config.yaml
d_model: 256
vocab_size: 2376
bias: "none"
init_std_down: 0.0
optimizer: "muon_variant"
final_lr_fraction: 0.0
batch_tokens: 65536
dataset: "wikipedia_en"
Each number is 50 + 15 x the weight over the matrix's rms, rounded and kept within 0 to 99. Layers, rows and columns count from 0.

# layer 6 attention query, 256x256, rms 0.103, rows 0-54, columns 192-255
51 58 70 78 65 56 23 46 32 73 44 18 60 49 41 34 38 42 39 26 61 79 43 59 18 36 20 45 45 47 55 64 39 31 58 44 56 41 75 55 66 79 30 67 55 53 51 27 45 43 42 76 31 63 45 67 50 34 70 74 57 42 30 53
54 69 43 41 34 52 66 66 39 35 51 39 52 54 39 43 63 46 56 70 48 53 50 60 51 58 52 55 50 51 40 62 62 52 53 61 50 45 68 60 51 55 59 51 33 60 65 50 24 69 45 64 67 45 33 54 47 55 36 41 33 60 59 42
47 52 58 49 30 39 52 47 51 43 37 61 51 52 42 68 38 65 76 49 37 45 67 55 72 59 48 32 39 62 35 50 63 76 52 43 47 60 46 52 55 65 61 34 63 54 59 66 47 63 29 34 36 61 50 46 49 49 36 48 46 49 66 28
47 37 44 51 64 42 49 42 29 60 23 51 55 65 40 36 43 35 58 36 60 74 46 44 51 30 49 38 52 38 69 53 45 63 60 41 62 30 56 22 53 61 41 31 61 59 41 42 60 61 29 49 49 49 61 49 51 52 33 45 69 44 32 74
48 72 45 48 51 50 29 44 72 50 67 58 24 31 58 79 31 53 44 58 49 27 61 61 64 55 63 48 56 51 55 40 32 68 74 33 57 29 82 56 50 56 56 53 73 36 47 56 73 53 57 55 58 70 55 45 58 49 53 65 62 55 29 58
69 47 53 30 66 77 49 50 74 53 54 39 31 43 46 59 26 39 54 22 32 62 34 61 59 19 13 53 69 57 75 41 50 40 57 44 44 56 33 53 67 51 52 72 63 44 59 12 51 69 39 53 63 50 64 28 48 42 54 27 43 69 55 57
46 84 63 32 83 83 38 52 46 42 39 60 59 86 37 38 75 50 52 45 54 28 66 53 62 43 54 48 61 47 44 45 55 20 61 56 50 45 58 63 39 44 87 42 48 36 50 61 44 30 48 81 44 22 33 42 42 60 56 58 52 32 46 59
77 40 42 42 40 51 62 27 59 49 54 71 51 49 36 50 66 73 56 66 37 64 26 41 62 52 34 86 54 73 52 56 33 56 52 51 55 43 39 59 63 70 53 50 51 24 55 42 68 64 54 25 57 44 45 46 57 40 47 44 22 58 62 56
54 53 43 46 35 46 29 56 75 54 40 46 65 33 38 64 57 61 39 29 22 63 86 30 44 62 71 40 58 62 75 51 26 58 63 55 49 37 51 36 48 66 45 61 48 47 66 79 50 36 54 70 54 51 49 73 62 50 50 73 31 39 50 49
47 19 55 51 49 42 20 43 65 37 26 47 49 63 60 48 60 54 45 49 34 41 42 43 79 49 43 58 31 68 49 57 49 44 50 57 41 43 44 50 21 76 37 41 48 64 52 53 44 19 68 32 55 35 46 27 63 59 51 66 57 36 51 74
43 42 46 60 46 55 59 52 83 68 37 57 43 56 42 38 54 56 24 54 36 44 61 31 99 56 42 61 27 59 27 61 60 57 60 39 60 48 59 63 69 42 41 33 25 65 12 40 57 39 53 32 25 71 74 40 60 24 56 38 52 63 37 71
49 46 46 47 36 46 05 65 59 45 77 45 42 50 47 56 46 43 51 66 67 68 70 48 54 67 44 44 43 50 55 52 80 32 47 31 48 40 50 50 55 20 59 59 79 41 44 67 50 40 30 78 66 64 35 67 41 52 72 53 56 48 65 66
27 58 61 49 64 39 58 34 64 63 64 55 30 74 81 64 35 29 57 15 50 50 34 43 49 71 36 38 55 18 60 37 36 64 25 61 35 52 42 49 34 44 25 62 58 37 47 73 36 61 61 55 48 41 50 26 36 44 66 36 94 54 38 36
54 40 72 38 56 76 54 52 42 38 66 38 23 62 49 31 32 50 47 65 63 41 31 57 25 51 53 28 37 56 38 44 52 54 38 42 74 47 50 41 29 59 66 46 62 48 65 38 65 44 43 65 32 65 80 38 44 54 36 37 50 44 57 41
27 44 48 62 49 33 30 55 54 46 51 69 35 42 40 56 40 57 53 63 34 51 57 55 22 58 42 27 80 57 60 53 34 31 61 45 47 43 41 78 70 14 39 34 59 29 57 38 31 29 63 51 74 66 56 53 56 18 54 49 29 63 47 37
39 58 62 86 43 64 63 17 54 35 45 72 37 68 55 49 32 24 36 75 39 15 45 44 53 62 41 50 55 38 58 61 40 51 36 55 58 42 83 29 63 60 23 48 79 34 75 66 80 39 37 35 49 56 53 44 36 49 26 46 30 35 62 48
77 64 64 41 63 76 53 64 63 45 43 43 84 22 51 48 66 49 81 38 32 39 27 35 13 46 32 53 48 65 37 40 31 65 49 19 34 25 38 58 38 79 23 59 54 74 47 55 73 36 44 56 53 41 53 52 59 13 68 51 38 68 34 55
52 37 66 55 46 43 40 46 56 46 55 30 49 86 59 50 65 47 74 56 52 72 30 42 46 55 63 38 45 51 37 45 49 54 58 51 72 27 61 41 44 50 66 53 51 64 58 64 45 72 64 65 39 33 80 22 45 46 48 59 63 73 88 37
63 42 28 32 59 77 34 92 82 55 50 90 01 48 59 68 24 35 41 25 36 31 39 47 47 53 50 45 92 55 43 42 73 58 44 35 52 50 43 56 66 38 65 77 53 40 54 61 59 38 53 29 36 46 44 30 61 21 44 31 38 45 39 41
25 39 44 82 57 40 45 49 73 51 47 30 57 23 67 53 45 54 55 45 47 58 42 58 92 41 08 72 47 39 54 46 52 65 59 57 63 29 56 50 46 64 47 17 38 59 48 56 26 52 37 29 66 54 14 23 77 43 62 64 47 63 45 71
64 54 45 60 54 44 43 63 56 41 38 37 61 44 46 58 74 62 67 60 31 52 32 38 71 81 43 73 63 45 56 80 31 60 63 53 57 55 40 72 68 37 60 66 32 49 73 23 43 42 45 50 74 62 47 46 70 53 47 63 53 29 27 42
58 52 42 45 59 46 66 54 59 33 67 44 66 68 47 26 64 38 61 34 43 56 63 60 47 94 09 43 35 72 75 33 34 61 28 20 45 54 65 49 46 28 62 66 45 82 52 40 72 71 49 26 42 19 49 58 41 77 83 47 71 49 51 40
65 51 39 09 21 51 57 63 52 22 62 45 55 45 47 23 48 28 21 48 65 43 55 26 49 52 75 45 61 45 50 44 55 32 46 38 64 40 76 63 23 45 54 47 24 64 43 64 48 43 73 36 58 60 35 52 29 40 50 73 82 27 67 32
54 46 51 53 21 55 79 37 29 66 52 26 29 40 41 42 24 73 48 59 65 34 42 51 43 51 44 73 56 58 55 31 84 53 60 57 83 81 68 60 53 68 40 40 57 63 45 56 64 62 28 67 60 39 21 81 45 23 65 71 41 50 61 33
50 37 51 47 25 46 45 44 56 47 27 49 54 38 50 54 47 66 66 51 53 25 58 35 40 49 64 55 57 58 70 70 47 71 75 46 39 56 45 35 41 50 43 38 40 51 50 68 32 41 51 53 71 42 56 78 52 42 56 37 50 64 47 52
44 58 45 65 54 35 76 48 38 47 64 21 44 32 43 30 49 33 50 49 62 56 33 53 61 77 52 49 54 20 61 75 47 75 48 56 55 34 49 79 56 49 35 36 44 25 50 54 71 44 51 69 53 49 53 65 46 41 41 52 57 27 31 49
63 46 20 38 66 46 57 88 63 34 41 42 40 48 71 40 48 26 53 42 35 58 74 46 61 39 33 36 42 64 43 34 61 22 63 57 52 61 59 57 41 58 47 79 62 55 36 47 34 41 59 55 64 54 27 47 66 19 48 78 65 50 55 63
67 66 49 55 42 25 21 45 68 66 51 62 21 63 62 78 73 38 26 07 13 53 44 68 13 46 70 45 42 27 36 47 48 65 22 47 73 56 50 58 69 58 45 34 41 48 43 49 58 57 57 42 58 70 46 68 63 24 66 69 69 66 50 46
48 52 45 78 42 45 70 66 57 46 48 37 45 48 68 42 47 67 43 51 63 38 59 66 42 69 35 65 43 68 69 51 64 63 23 45 55 65 39 42 71 52 80 61 65 57 30 71 17 39 55 16 79 37 40 31 33 55 45 53 55 62 63 36
40 57 49 34 40 20 60 54 35 41 89 50 56 37 55 71 30 65 61 64 49 55 66 54 42 21 25 87 35 19 38 34 54 56 31 33 26 39 43 60 71 55 38 45 46 47 40 47 52 61 47 28 65 65 67 48 50 18 67 46 90 50 48 43
74 72 46 70 61 59 63 34 48 41 49 53 46 57 54 38 36 30 51 43 59 53 72 70 55 66 31 59 51 39 57 36 43 56 25 75 65 63 48 37 72 68 39 78 54 47 43 23 82 38 57 59 41 59 39 52 48 77 71 59 38 24 63 59
15 68 69 38 49 72 65 46 44 77 47 60 49 42 52 36 52 29 38 88 57 47 74 59 70 19 40 29 90 50 59 36 41 69 59 60 59 54 30 42 60 62 64 16 43 52 35 50 18 43 13 50 81 11 68 63 59 66 64 35 60 53 59 44
42 64 44 62 79 55 28 58 62 56 77 49 52 41 29 42 79 31 18 80 64 19 37 52 72 38 38 58 61 67 45 58 68 52 47 48 65 48 35 54 58 45 37 46 27 32 51 58 49 51 51 29 58 66 50 30 48 64 65 39 31 55 24 48
43 48 58 74 54 45 74 56 78 57 66 53 70 72 63 48 48 77 37 40 56 56 59 47 68 41 51 32 42 46 60 52 57 72 60 55 32 54 06 49 68 42 28 32 54 53 37 58 42 54 45 47 33 49 68 35 62 55 59 43 53 63 38 63
64 52 52 32 51 46 59 45 61 36 38 76 40 32 63 46 68 33 32 59 43 67 53 60 22 35 30 55 58 58 41 55 32 53 50 61 36 12 62 52 38 34 53 46 47 61 36 61 42 42 18 52 43 68 48 40 65 52 43 34 13 64 50 39
72 29 42 96 32 46 69 50 37 42 34 33 68 20 24 40 53 45 57 30 45 36 55 29 76 35 42 38 58 79 47 51 26 41 40 40 44 61 34 21 64 47 43 52 50 67 67 61 58 44 51 40 38 36 76 36 18 68 54 43 57 67 46 50
67 32 56 63 39 34 53 55 51 60 37 59 48 52 34 45 52 78 34 55 38 63 32 62 60 44 27 23 46 84 46 38 70 73 56 44 37 29 46 82 41 43 78 60 36 30 35 50 58 73 37 70 60 45 83 48 47 75 67 70 43 42 69 61
60 35 48 33 50 54 50 45 72 58 46 57 36 82 42 62 61 57 28 66 88 64 85 72 25 58 30 59 56 56 43 46 33 29 30 36 63 35 45 32 37 72 35 43 39 46 40 83 53 30 29 50 63 41 65 66 45 38 63 57 51 66 48 56
40 47 70 31 24 54 43 85 67 51 61 31 36 24 45 51 31 53 47 63 73 77 41 54 63 52 39 62 68 49 66 49 58 36 40 46 64 45 29 57 51 57 39 56 83 56 43 51 38 47 30 24 44 67 68 67 58 52 60 35 78 70 62 37
58 79 34 56 71 62 44 62 51 39 54 66 48 64 55 35 25 46 42 84 49 49 90 41 71 56 50 34 44 55 48 38 54 24 35 68 52 38 68 53 67 39 57 89 70 60 56 54 74 45 68 44 54 61 74 37 18 59 64 48 46 27 48 46
28 54 32 80 60 49 69 46 40 61 56 51 38 53 50 68 53 46 62 32 63 47 55 75 27 25 14 38 56 41 43 54 46 43 24 56 24 16 38 71 35 69 84 71 60 29 36 64 72 51 51 48 50 74 84 64 39 39 76 57 58 45 52 28
47 38 35 59 42 43 30 43 44 65 77 42 48 42 53 44 21 66 46 81 83 50 53 76 48 34 40 57 54 57 45 67 60 58 53 39 49 57 57 32 63 43 57 55 43 69 54 38 55 46 40 37 12 52 59 61 54 62 48 37 52 28 84 30
42 57 70 89 44 19 40 70 48 54 53 30 76 63 43 50 52 63 56 48 55 64 55 76 51 56 72 48 75 40 35 45 71 64 28 67 44 23 53 42 64 66 36 65 50 80 69 43 71 46 59 55 55 52 23 21 67 61 87 57 46 30 44 50
42 33 31 67 62 56 34 31 42 65 61 50 50 59 45 48 77 26 47 30 40 57 81 71 42 79 50 41 67 56 48 35 42 35 26 58 55 54 42 56 64 54 33 44 57 57 31 75 40 37 22 24 65 27 50 47 62 65 55 46 45 74 13 68
51 54 78 62 74 48 55 72 59 24 34 24 52 80 61 72 63 75 79 75 66 49 34 73 83 79 30 51 22 58 60 49 49 37 30 22 61 47 34 67 60 43 61 43 24 31 33 66 56 38 30 37 26 47 61 44 38 61 38 73 23 44 24 05
19 70 46 13 58 28 54 35 49 51 65 30 65 62 51 72 59 52 17 70 51 60 49 57 37 62 25 70 44 33 57 51 60 20 57 64 60 74 06 38 38 58 25 35 92 47 36 10 42 71 38 61 24 67 53 51 37 55 41 37 34 36 33 62
20 68 49 45 68 57 70 57 62 49 50 67 49 52 33 61 34 38 41 49 66 19 36 48 30 24 45 46 57 66 39 38 75 39 62 35 21 60 72 40 29 24 34 38 50 67 47 46 59 66 20 47 48 42 48 53 45 74 58 57 34 55 75 32
52 43 18 52 82 47 30 45 40 61 29 56 24 48 42 56 63 43 65 58 43 58 57 51 83 54 43 37 58 44 36 64 60 66 49 41 51 43 33 50 35 55 47 93 42 54 55 48 68 36 60 67 64 28 50 27 54 47 99 30 82 45 39 82
37 54 50 83 33 55 35 24 39 51 47 09 51 36 47 58 53 53 48 51 74 82 38 62 08 40 61 54 33 27 46 49 35 45 48 59 54 19 55 45 65 69 35 41 46 75 35 38 41 36 57 65 46 43 60 57 64 59 75 63 74 49 27 40
43 60 54 50 26 68 44 35 44 58 51 27 55 48 63 37 43 46 48 45 59 43 48 52 46 29 54 52 47 46 43 44 30 56 63 36 57 46 38 45 52 48 54 74 50 51 47 69 43 38 44 65 46 65 57 62 74 45 51 54 78 70 44 47
46 37 35 52 53 52 64 80 46 39 55 38 47 59 52 57 45 49 69 47 32 31 58 71 61 60 83 62 34 29 47 49 53 49 51 46 62 12 26 54 42 63 48 36 38 70 37 63 56 56 45 52 40 40 67 57 36 53 19 45 50 39 44 51
63 54 59 41 21 37 42 64 31 41 40 61 51 38 58 59 04 49 37 62 46 51 40 45 60 48 31 52 42 63 36 49 61 63 64 37 61 65 57 48 45 72 49 36 45 32 51 47 30 58 47 76 63 55 65 39 44 17 67 59 54 48 66 55
51 64 77 38 37 64 34 39 53 55 30 24 60 34 34 56 69 44 46 45 59 74 46 60 72 37 21 55 52 45 75 50 49 68 56 27 56 71 58 60 61 39 41 35 64 57 37 23 55 34 58 22 50 36 60 51 37 56 42 58 45 63 72 62
19 35 50 72 58 52 60 77 55 38 35 58 66 68 50 42 42 65 53 39 39 36 56 58 43 63 50 61 66 47 45 56 45 65 56 67 39 73 28 55 40 41 72 71 59 31 65 47 52 54 72 19 40 60 56 49 53 32 62 50 38 65 59 17
58 66 55 48 56 51 43 66 84 74 57 17 72 44 38 68 36 45 56 55 60 58 38 63 60 31 26 58 74 36 61 51 52 77 37 41 48 48 55 28 13 55 56 62 37 52 39 39 62 61 43 28 71 41 56 49 48 40 51 66 55 53 78 51
# layer 6 attention key, 256x256, rms 0.102, rows 0-53, columns 192-255
61 49 43 45 42 64 37 70 66 81 40 68 45 30 55 51 51 49 46 65 61 49 52 49 57 53 43 36 53 43 38 55 47 60 58 51 39 60 28 57 32 17 43 23 61 36 48 65 50 50 56 35 66 59 47 41 37 49 52 40 34 44 59 35
56 59 60 77 65 76 60 59 60 40 44 49 50 51 68 64 35 46 49 38 51 43 68 45 61 46 44 30 56 37 74 54 47 63 53 29 34 72 69 43 34 73 44 37 64 45 70 47 65 75 50 05 62 26 47 48 45 40 13 48 32 54 64 50
52 34 63 19 47 73 39 68 47 53 46 68 49 51 50 71 68 46 56 72 55 61 66 31 41 38 40 43 64 64 79 39 54 40 65 31 28 77 58 76 46 25 41 39 44 51 53 43 48 67 61 38 60 27 61 33 29 50 35 43 47 55 74 60
62 69 64 43 27 52 38 33 73 71 58 55 72 36 54 42 89 46 46 50 62 47 33 54 39 36 71 45 51 63 47 41 53 45 62 48 30 71 20 66 60 23 49 59 30 33 38 56 45 26 50 79 50 66 58 62 70 53 43 37 46 42 37 60
45 40 66 84 44 50 12 70 43 52 52 71 48 57 57 51 45 54 43 57 47 43 50 85 47 35 53 49 75 54 49 56 29 43 49 67 50 44 43 37 59 36 49 36 52 54 33 65 70 43 38 89 56 59 56 52 57 55 45 42 56 38 07 39
55 39 62 65 45 71 22 47 66 57 46 43 62 46 33 51 58 46 37 41 74 76 60 27 74 65 57 63 25 29 49 54 27 81 70 43 44 16 38 49 64 50 90 27 49 61 82 77 60 48 70 53 44 45 39 37 42 46 55 42 58 54 32 30
66 49 57 59 64 64 37 50 44 55 45 52 48 34 69 41 46 51 60 48 45 58 27 18 44 62 17 18 54 30 61 66 38 29 40 43 56 45 29 46 60 51 49 45 76 69 73 51 36 68 39 06 34 32 64 67 31 41 62 55 54 62 91 52
42 63 46 48 60 42 39 34 56 54 87 30 58 82 58 54 38 57 47 32 25 33 45 40 49 55 37 78 56 23 74 56 81 27 46 42 39 81 49 77 70 48 54 17 33 55 52 72 61 53 45 31 52 54 52 54 46 35 38 80 42 51 76 45
62 64 52 45 51 41 32 56 54 70 66 47 62 42 58 62 28 55 53 54 68 67 47 70 47 37 31 59 53 54 55 78 59 47 43 52 45 46 86 40 39 36 62 51 31 30 43 64 76 54 62 42 29 50 64 50 28 28 63 55 77 52 26 54
69 69 46 43 61 39 60 35 34 78 49 36 70 73 61 37 37 36 70 79 31 54 37 21 54 29 56 60 54 47 62 36 30 36 49 40 51 43 42 60 33 30 64 23 53 67 58 67 52 40 59 44 20 45 61 50 59 77 50 55 46 31 39 60
33 41 47 44 52 35 58 53 53 73 61 45 49 70 50 33 56 30 65 46 79 44 75 78 56 27 75 50 55 47 46 52 51 18 40 44 36 55 57 66 33 60 47 59 46 47 25 41 36 45 57 63 59 35 60 47 50 80 64 50 31 34 14 64
54 42 43 53 31 50 20 59 60 56 51 48 34 91 57 42 50 48 61 36 55 59 48 52 48 19 38 39 47 52 43 65 32 19 63 57 62 67 49 80 39 43 52 66 60 51 71 51 47 54 59 35 58 32 57 39 23 53 40 68 72 53 84 61
64 44 53 49 37 58 57 31 52 64 30 72 53 59 63 51 68 35 41 56 58 44 43 62 51 42 31 28 30 60 34 70 75 65 53 62 56 39 44 31 82 57 81 30 61 54 39 38 76 33 39 53 47 47 63 59 24 51 28 47 33 32 49 56
72 35 64 49 38 59 53 77 58 48 56 40 41 39 66 61 55 29 64 33 38 64 62 49 82 48 27 49 39 75 51 41 58 74 51 21 59 44 71 70 37 54 36 36 94 35 32 51 33 49 48 56 56 61 38 49 58 63 69 48 54 72 45 47
67 45 46 59 45 42 29 50 61 24 54 42 50 33 63 43 38 54 55 47 57 48 31 71 41 42 53 49 58 70 75 41 50 62 24 12 69 56 45 56 61 69 45 33 57 31 54 48 70 42 54 53 69 42 51 53 43 50 65 53 47 29 32 83
65 49 67 42 41 58 38 52 18 53 24 32 55 65 31 18 55 52 63 66 44 71 58 56 44 22 67 53 57 59 60 40 53 56 76 48 67 33 52 49 52 49 46 35 56 28 14 71 34 60 61 72 61 65 51 64 73 53 39 59 58 21 24 62
57 57 61 62 66 49 46 62 51 48 47 55 47 24 35 88 25 54 52 44 30 62 68 30 21 41 44 55 78 56 37 43 58 50 51 53 55 43 48 50 40 45 39 40 45 44 60 34 67 41 40 48 64 66 44 64 57 52 51 27 65 12 31 17
43 31 32 00 60 67 44 53 63 41 46 27 81 53 40 61 51 50 48 70 46 58 44 11 68 64 61 51 50 32 48 85 44 80 78 33 77 49 42 40 59 41 48 38 33 59 52 48 46 49 59 28 47 56 47 54 45 35 49 26 52 57 53 40
43 46 37 73 52 61 53 30 45 61 41 45 44 57 55 73 44 54 77 66 48 47 67 35 59 62 48 59 37 28 63 62 46 74 54 50 46 33 33 51 45 69 77 46 60 31 46 48 43 48 55 60 66 40 61 34 53 64 42 48 34 41 67 60
54 47 74 48 65 24 19 52 53 36 76 68 46 53 45 34 49 28 42 66 50 50 46 66 32 33 55 51 58 53 54 53 36 34 55 31 56 55 33 53 65 19 46 52 50 50 43 32 49 66 52 66 31 40 33 35 40 24 44 73 57 68 39 49
55 73 35 34 40 45 57 59 44 43 58 35 62 62 57 43 51 33 47 55 69 47 62 62 39 35 62 34 24 59 24 67 37 34 35 07 36 48 58 53 45 35 62 26 44 48 64 52 28 49 64 60 81 23 41 30 33 56 60 32 76 62 71 83
52 49 47 30 22 45 28 20 61 76 49 40 41 57 69 71 59 26 21 70 72 59 24 52 38 53 76 36 45 24 54 78 35 59 64 72 50 38 53 62 51 27 53 27 26 37 37 31 51 46 48 36 51 58 48 40 70 43 30 45 44 51 44 72
45 59 54 65 76 45 27 49 48 61 28 35 39 32 42 46 22 60 53 61 73 33 43 64 32 43 19 44 33 65 30 12 50 62 66 18 45 49 68 51 50 37 32 33 46 41 45 58 66 25 35 64 25 27 55 57 39 68 36 22 39 49 57 50
64 57 67 56 62 11 67 44 47 32 65 41 33 47 67 36 39 30 52 68 52 34 44 52 33 61 48 43 49 37 25 41 51 45 58 94 66 30 37 50 39 31 73 58 50 50 22 25 30 20 54 61 46 60 65 66 16 87 45 24 74 36 52 68
45 56 56 51 58 71 41 31 59 55 30 43 23 63 53 46 47 67 78 53 37 61 52 47 38 30 59 58 42 59 21 54 27 45 58 44 34 40 71 38 60 51 50 53 70 33 46 29 53 35 44 45 48 65 59 35 59 57 58 53 38 49 55 32
45 55 49 43 49 44 37 51 48 34 37 63 71 33 46 73 49 66 63 24 62 58 25 60 59 54 68 46 48 60 31 49 58 26 59 70 28 42 43 08 46 46 50 62 48 43 28 49 42 40 64 58 41 37 56 45 40 64 57 62 57 52 65 69
26 54 58 59 61 53 47 50 32 63 27 55 58 63 46 56 60 65 53 50 71 42 50 39 55 61 60 31 54 61 69 62 54 51 45 31 39 21 39 39 58 62 58 35 67 35 38 82 44 47 54 76 29 48 43 24 56 59 47 41 40 32 35 33
35 59 43 44 50 54 65 68 55 33 54 42 43 25 47 56 44 49 40 70 75 47 41 63 55 36 35 72 70 50 59 49 83 47 62 32 63 47 54 39 69 51 79 40 53 39 75 36 59 70 83 48 47 34 39 06 24 60 48 43 35 47 41 56
30 32 59 57 43 42 26 65 54 43 34 41 52 97 73 57 54 54 44 61 64 73 44 38 55 68 41 45 39 69 59 44 53 39 38 56 53 51 48 48 62 20 14 26 55 56 51 12 52 54 63 58 54 37 55 49 61 56 53 69 54 48 46 50
43 63 42 55 33 55 47 44 84 64 52 71 32 78 56 61 58 71 44 63 82 46 50 73 45 59 48 30 76 48 57 52 45 42 80 73 44 50 70 47 34 60 42 49 51 59 51 52 63 35 40 27 86 65 31 31 72 11 57 23 74 45 21 71
33 61 55 29 38 39 48 45 62 77 52 47 52 42 50 62 64 52 43 25 42 23 35 36 57 61 58 27 73 67 59 36 56 69 47 45 37 65 33 50 48 26 68 49 79 58 69 54 42 45 61 57 42 45 60 00 68 62 46 31 44 57 77 29
43 51 37 55 69 00 37 57 53 68 53 70 53 51 40 63 62 67 61 56 27 41 38 25 34 68 62 51 24 44 35 67 50 32 37 46 30 45 46 43 47 51 62 64 54 22 34 46 54 34 43 39 65 48 00 92 31 52 48 62 60 49 10 48
72 31 41 50 31 65 57 66 38 58 66 66 41 44 58 40 28 79 85 38 46 66 74 79 54 57 58 50 73 47 30 58 54 37 58 44 61 66 63 44 56 38 52 52 55 42 60 54 73 34 60 54 43 50 40 40 65 62 53 40 53 41 58 65
52 39 66 54 51 68 44 45 22 54 61 46 54 57 32 62 74 66 56 66 67 74 67 45 34 61 52 74 44 58 27 71 32 70 58 32 60 56 52 24 37 49 71 32 49 48 52 51 44 46 59 46 30 28 55 44 36 40 57 40 52 33 45 36
47 45 36 60 51 19 43 50 38 51 57 18 55 36 52 35 51 42 75 35 29 60 56 34 88 55 55 72 45 54 49 33 69 54 69 35 73 27 42 94 67 57 38 42 50 59 48 42 35 77 57 54 58 60 57 66 41 43 58 80 63 60 69 83
54 65 52 20 50 65 19 56 28 48 19 62 42 42 68 59 54 86 41 38 59 59 57 51 34 61 82 43 43 50 37 57 68 47 50 52 29 61 46 53 71 46 81 14 57 49 62 37 30 65 23 50 72 61 79 66 45 50 85 67 60 53 44 37
28 44 41 37 32 67 82 58 61 56 52 58 61 51 37 40 35 15 56 60 44 55 81 85 42 59 55 51 57 34 42 32 35 15 23 46 38 67 52 34 35 82 72 88 65 55 32 34 56 50 46 68 81 77 44 66 65 42 74 20 75 39 40 00
21 57 71 51 44 53 61 41 60 55 66 56 44 45 47 48 64 71 45 22 33 44 18 43 64 55 75 39 53 41 54 66 37 58 63 33 48 71 45 40 40 37 56 44 39 37 91 44 57 56 39 59 64 52 37 45 38 50 37 49 72 29 42 36
67 50 46 37 52 55 37 44 48 63 65 72 45 89 59 47 46 53 62 22 23 53 47 64 64 63 52 18 44 42 46 26 64 53 70 57 34 47 49 31 56 60 46 52 58 43 44 40 67 48 57 64 61 29 44 34 56 66 54 66 59 31 49 77
67 48 49 42 58 59 67 55 58 35 56 59 34 38 51 45 42 53 69 28 52 87 29 56 74 64 84 58 35 53 54 49 58 50 72 69 59 76 14 50 36 36 66 66 48 53 79 30 56 46 54 59 42 58 23 24 68 48 55 38 57 57 58 37
61 59 31 32 57 24 52 26 27 48 46 64 42 55 12 16 40 71 49 34 40 76 71 52 57 74 61 67 53 57 79 61 56 41 65 41 51 56 47 40 62 73 75 21 87 61 53 34 46 32 28 45 41 33 42 05 65 35 37 69 36 44 43 50
61 48 40 00 52 57 63 61 71 42 50 50 62 50 25 52 55 40 82 33 57 56 49 48 61 60 45 42 76 19 64 70 57 28 32 42 60 66 46 40 00 58 56 68 48 34 54 62 57 55 48 66 76 86 58 50 51 65 66 80 46 41 67 67
41 19 47 41 53 56 66 42 62 54 60 49 56 45 46 64 72 52 53 44 77 47 13 45 82 59 61 39 61 39 51 71 29 49 58 80 76 78 49 65 47 53 30 34 57 19 33 29 56 68 65 32 53 55 47 19 33 37 52 52 52 31 33 75
23 36 55 39 51 32 52 59 21 56 59 60 59 57 57 76 60 45 62 39 47 35 60 53 20 53 75 63 20 31 53 68 46 54 59 63 60 46 20 43 47 53 81 52 69 64 44 35 37 70 75 45 45 44 44 70 60 42 58 37 78 27 60 39
70 44 30 35 69 35 84 22 32 72 64 32 44 71 28 32 48 39 81 29 24 41 61 47 44 26 64 75 62 42 44 62 50 23 49 49 61 40 63 49 22 64 63 37 52 59 73 53 55 35 44 61 33 55 31 43 95 40 70 23 63 58 50 50
75 44 50 70 58 56 54 47 59 45 27 63 62 60 72 47 50 40 37 39 49 29 46 46 48 67 48 54 68 52 34 47 37 54 67 48 34 37 68 26 61 33 51 67 29 73 74 28 48 51 56 63 62 36 49 45 41 57 67 64 27 75 69 57
32 54 44 60 33 46 50 60 27 56 46 44 64 53 56 28 58 60 49 15 41 65 85 67 65 74 41 55 56 44 46 68 51 49 25 72 48 54 56 58 64 54 47 38 35 36 61 41 38 54 64 43 37 76 57 86 48 20 37 52 48 32 40 73
27 69 58 40 37 68 24 41 61 62 83 49 28 41 52 49 56 50 50 41 70 71 16 46 42 70 43 79 27 44 60 33 66 36 56 36 54 22 50 42 58 32 66 54 64 54 53 52 48 45 24 36 47 73 48 38 54 68 41 71 40 63 34 38
43 55 52 47 57 32 77 45 66 52 45 30 52 73 40 30 56 39 56 41 36 80 32 33 22 49 66 83 46 83 54 48 36 30 36 60 41 47 41 41 84 46 54 82 47 75 22 34 48 16 36 99 31 71 51 47 77 64 67 46 69 53 31 51
56 60 45 70 40 25 49 60 59 63 62 50 50 60 61 37 58 49 46 28 40 36 29 43 48 54 36 46 55 57 53 40 49 37 52 49 48 37 61 52 63 43 51 43 53 41 50 51 43 62 60 37 59 44 31 68 55 37 48 54 55 45 57 58
73 59 46 61 57 69 62 67 26 38 38 33 54 26 44 78 58 61 39 58 61 51 70 69 66 66 43 25 68 80 62 60 61 56 58 43 45 49 77 53 53 73 58 49 39 54 56 48 35 65 39 58 46 36 60 64 44 38 41 51 65 48 51 30
21 56 53 55 42 64 39 59 56 63 43 58 67 23 28 58 46 55 58 45 61 53 31 53 51 52 95 31 63 48 40 45 70 54 57 42 44 30 29 55 34 35 42 36 67 56 39 62 58 73 59 33 25 67 13 29 48 47 47 47 35 49 45 53
63 61 66 17 68 55 21 52 44 70 52 66 51 44 32 46 50 29 50 68 64 49 54 62 76 76 59 53 50 54 42 42 58 53 45 34 37 35 45 55 41 37 27 37 39 54 24 52 48 62 43 47 73 51 34 71 43 45 30 43 41 53 39 75
70 72 69 23 69 35 57 39 42 67 69 48 35 40 49 58 31 57 51 07 64 49 52 59 78 90 41 72 71 41 74 36 39 56 24 43 53 72 52 40 66 58 46 58 65 51 55 35 60 64 44 57 43 37 53 48 26 37 45 56 51 59 72 46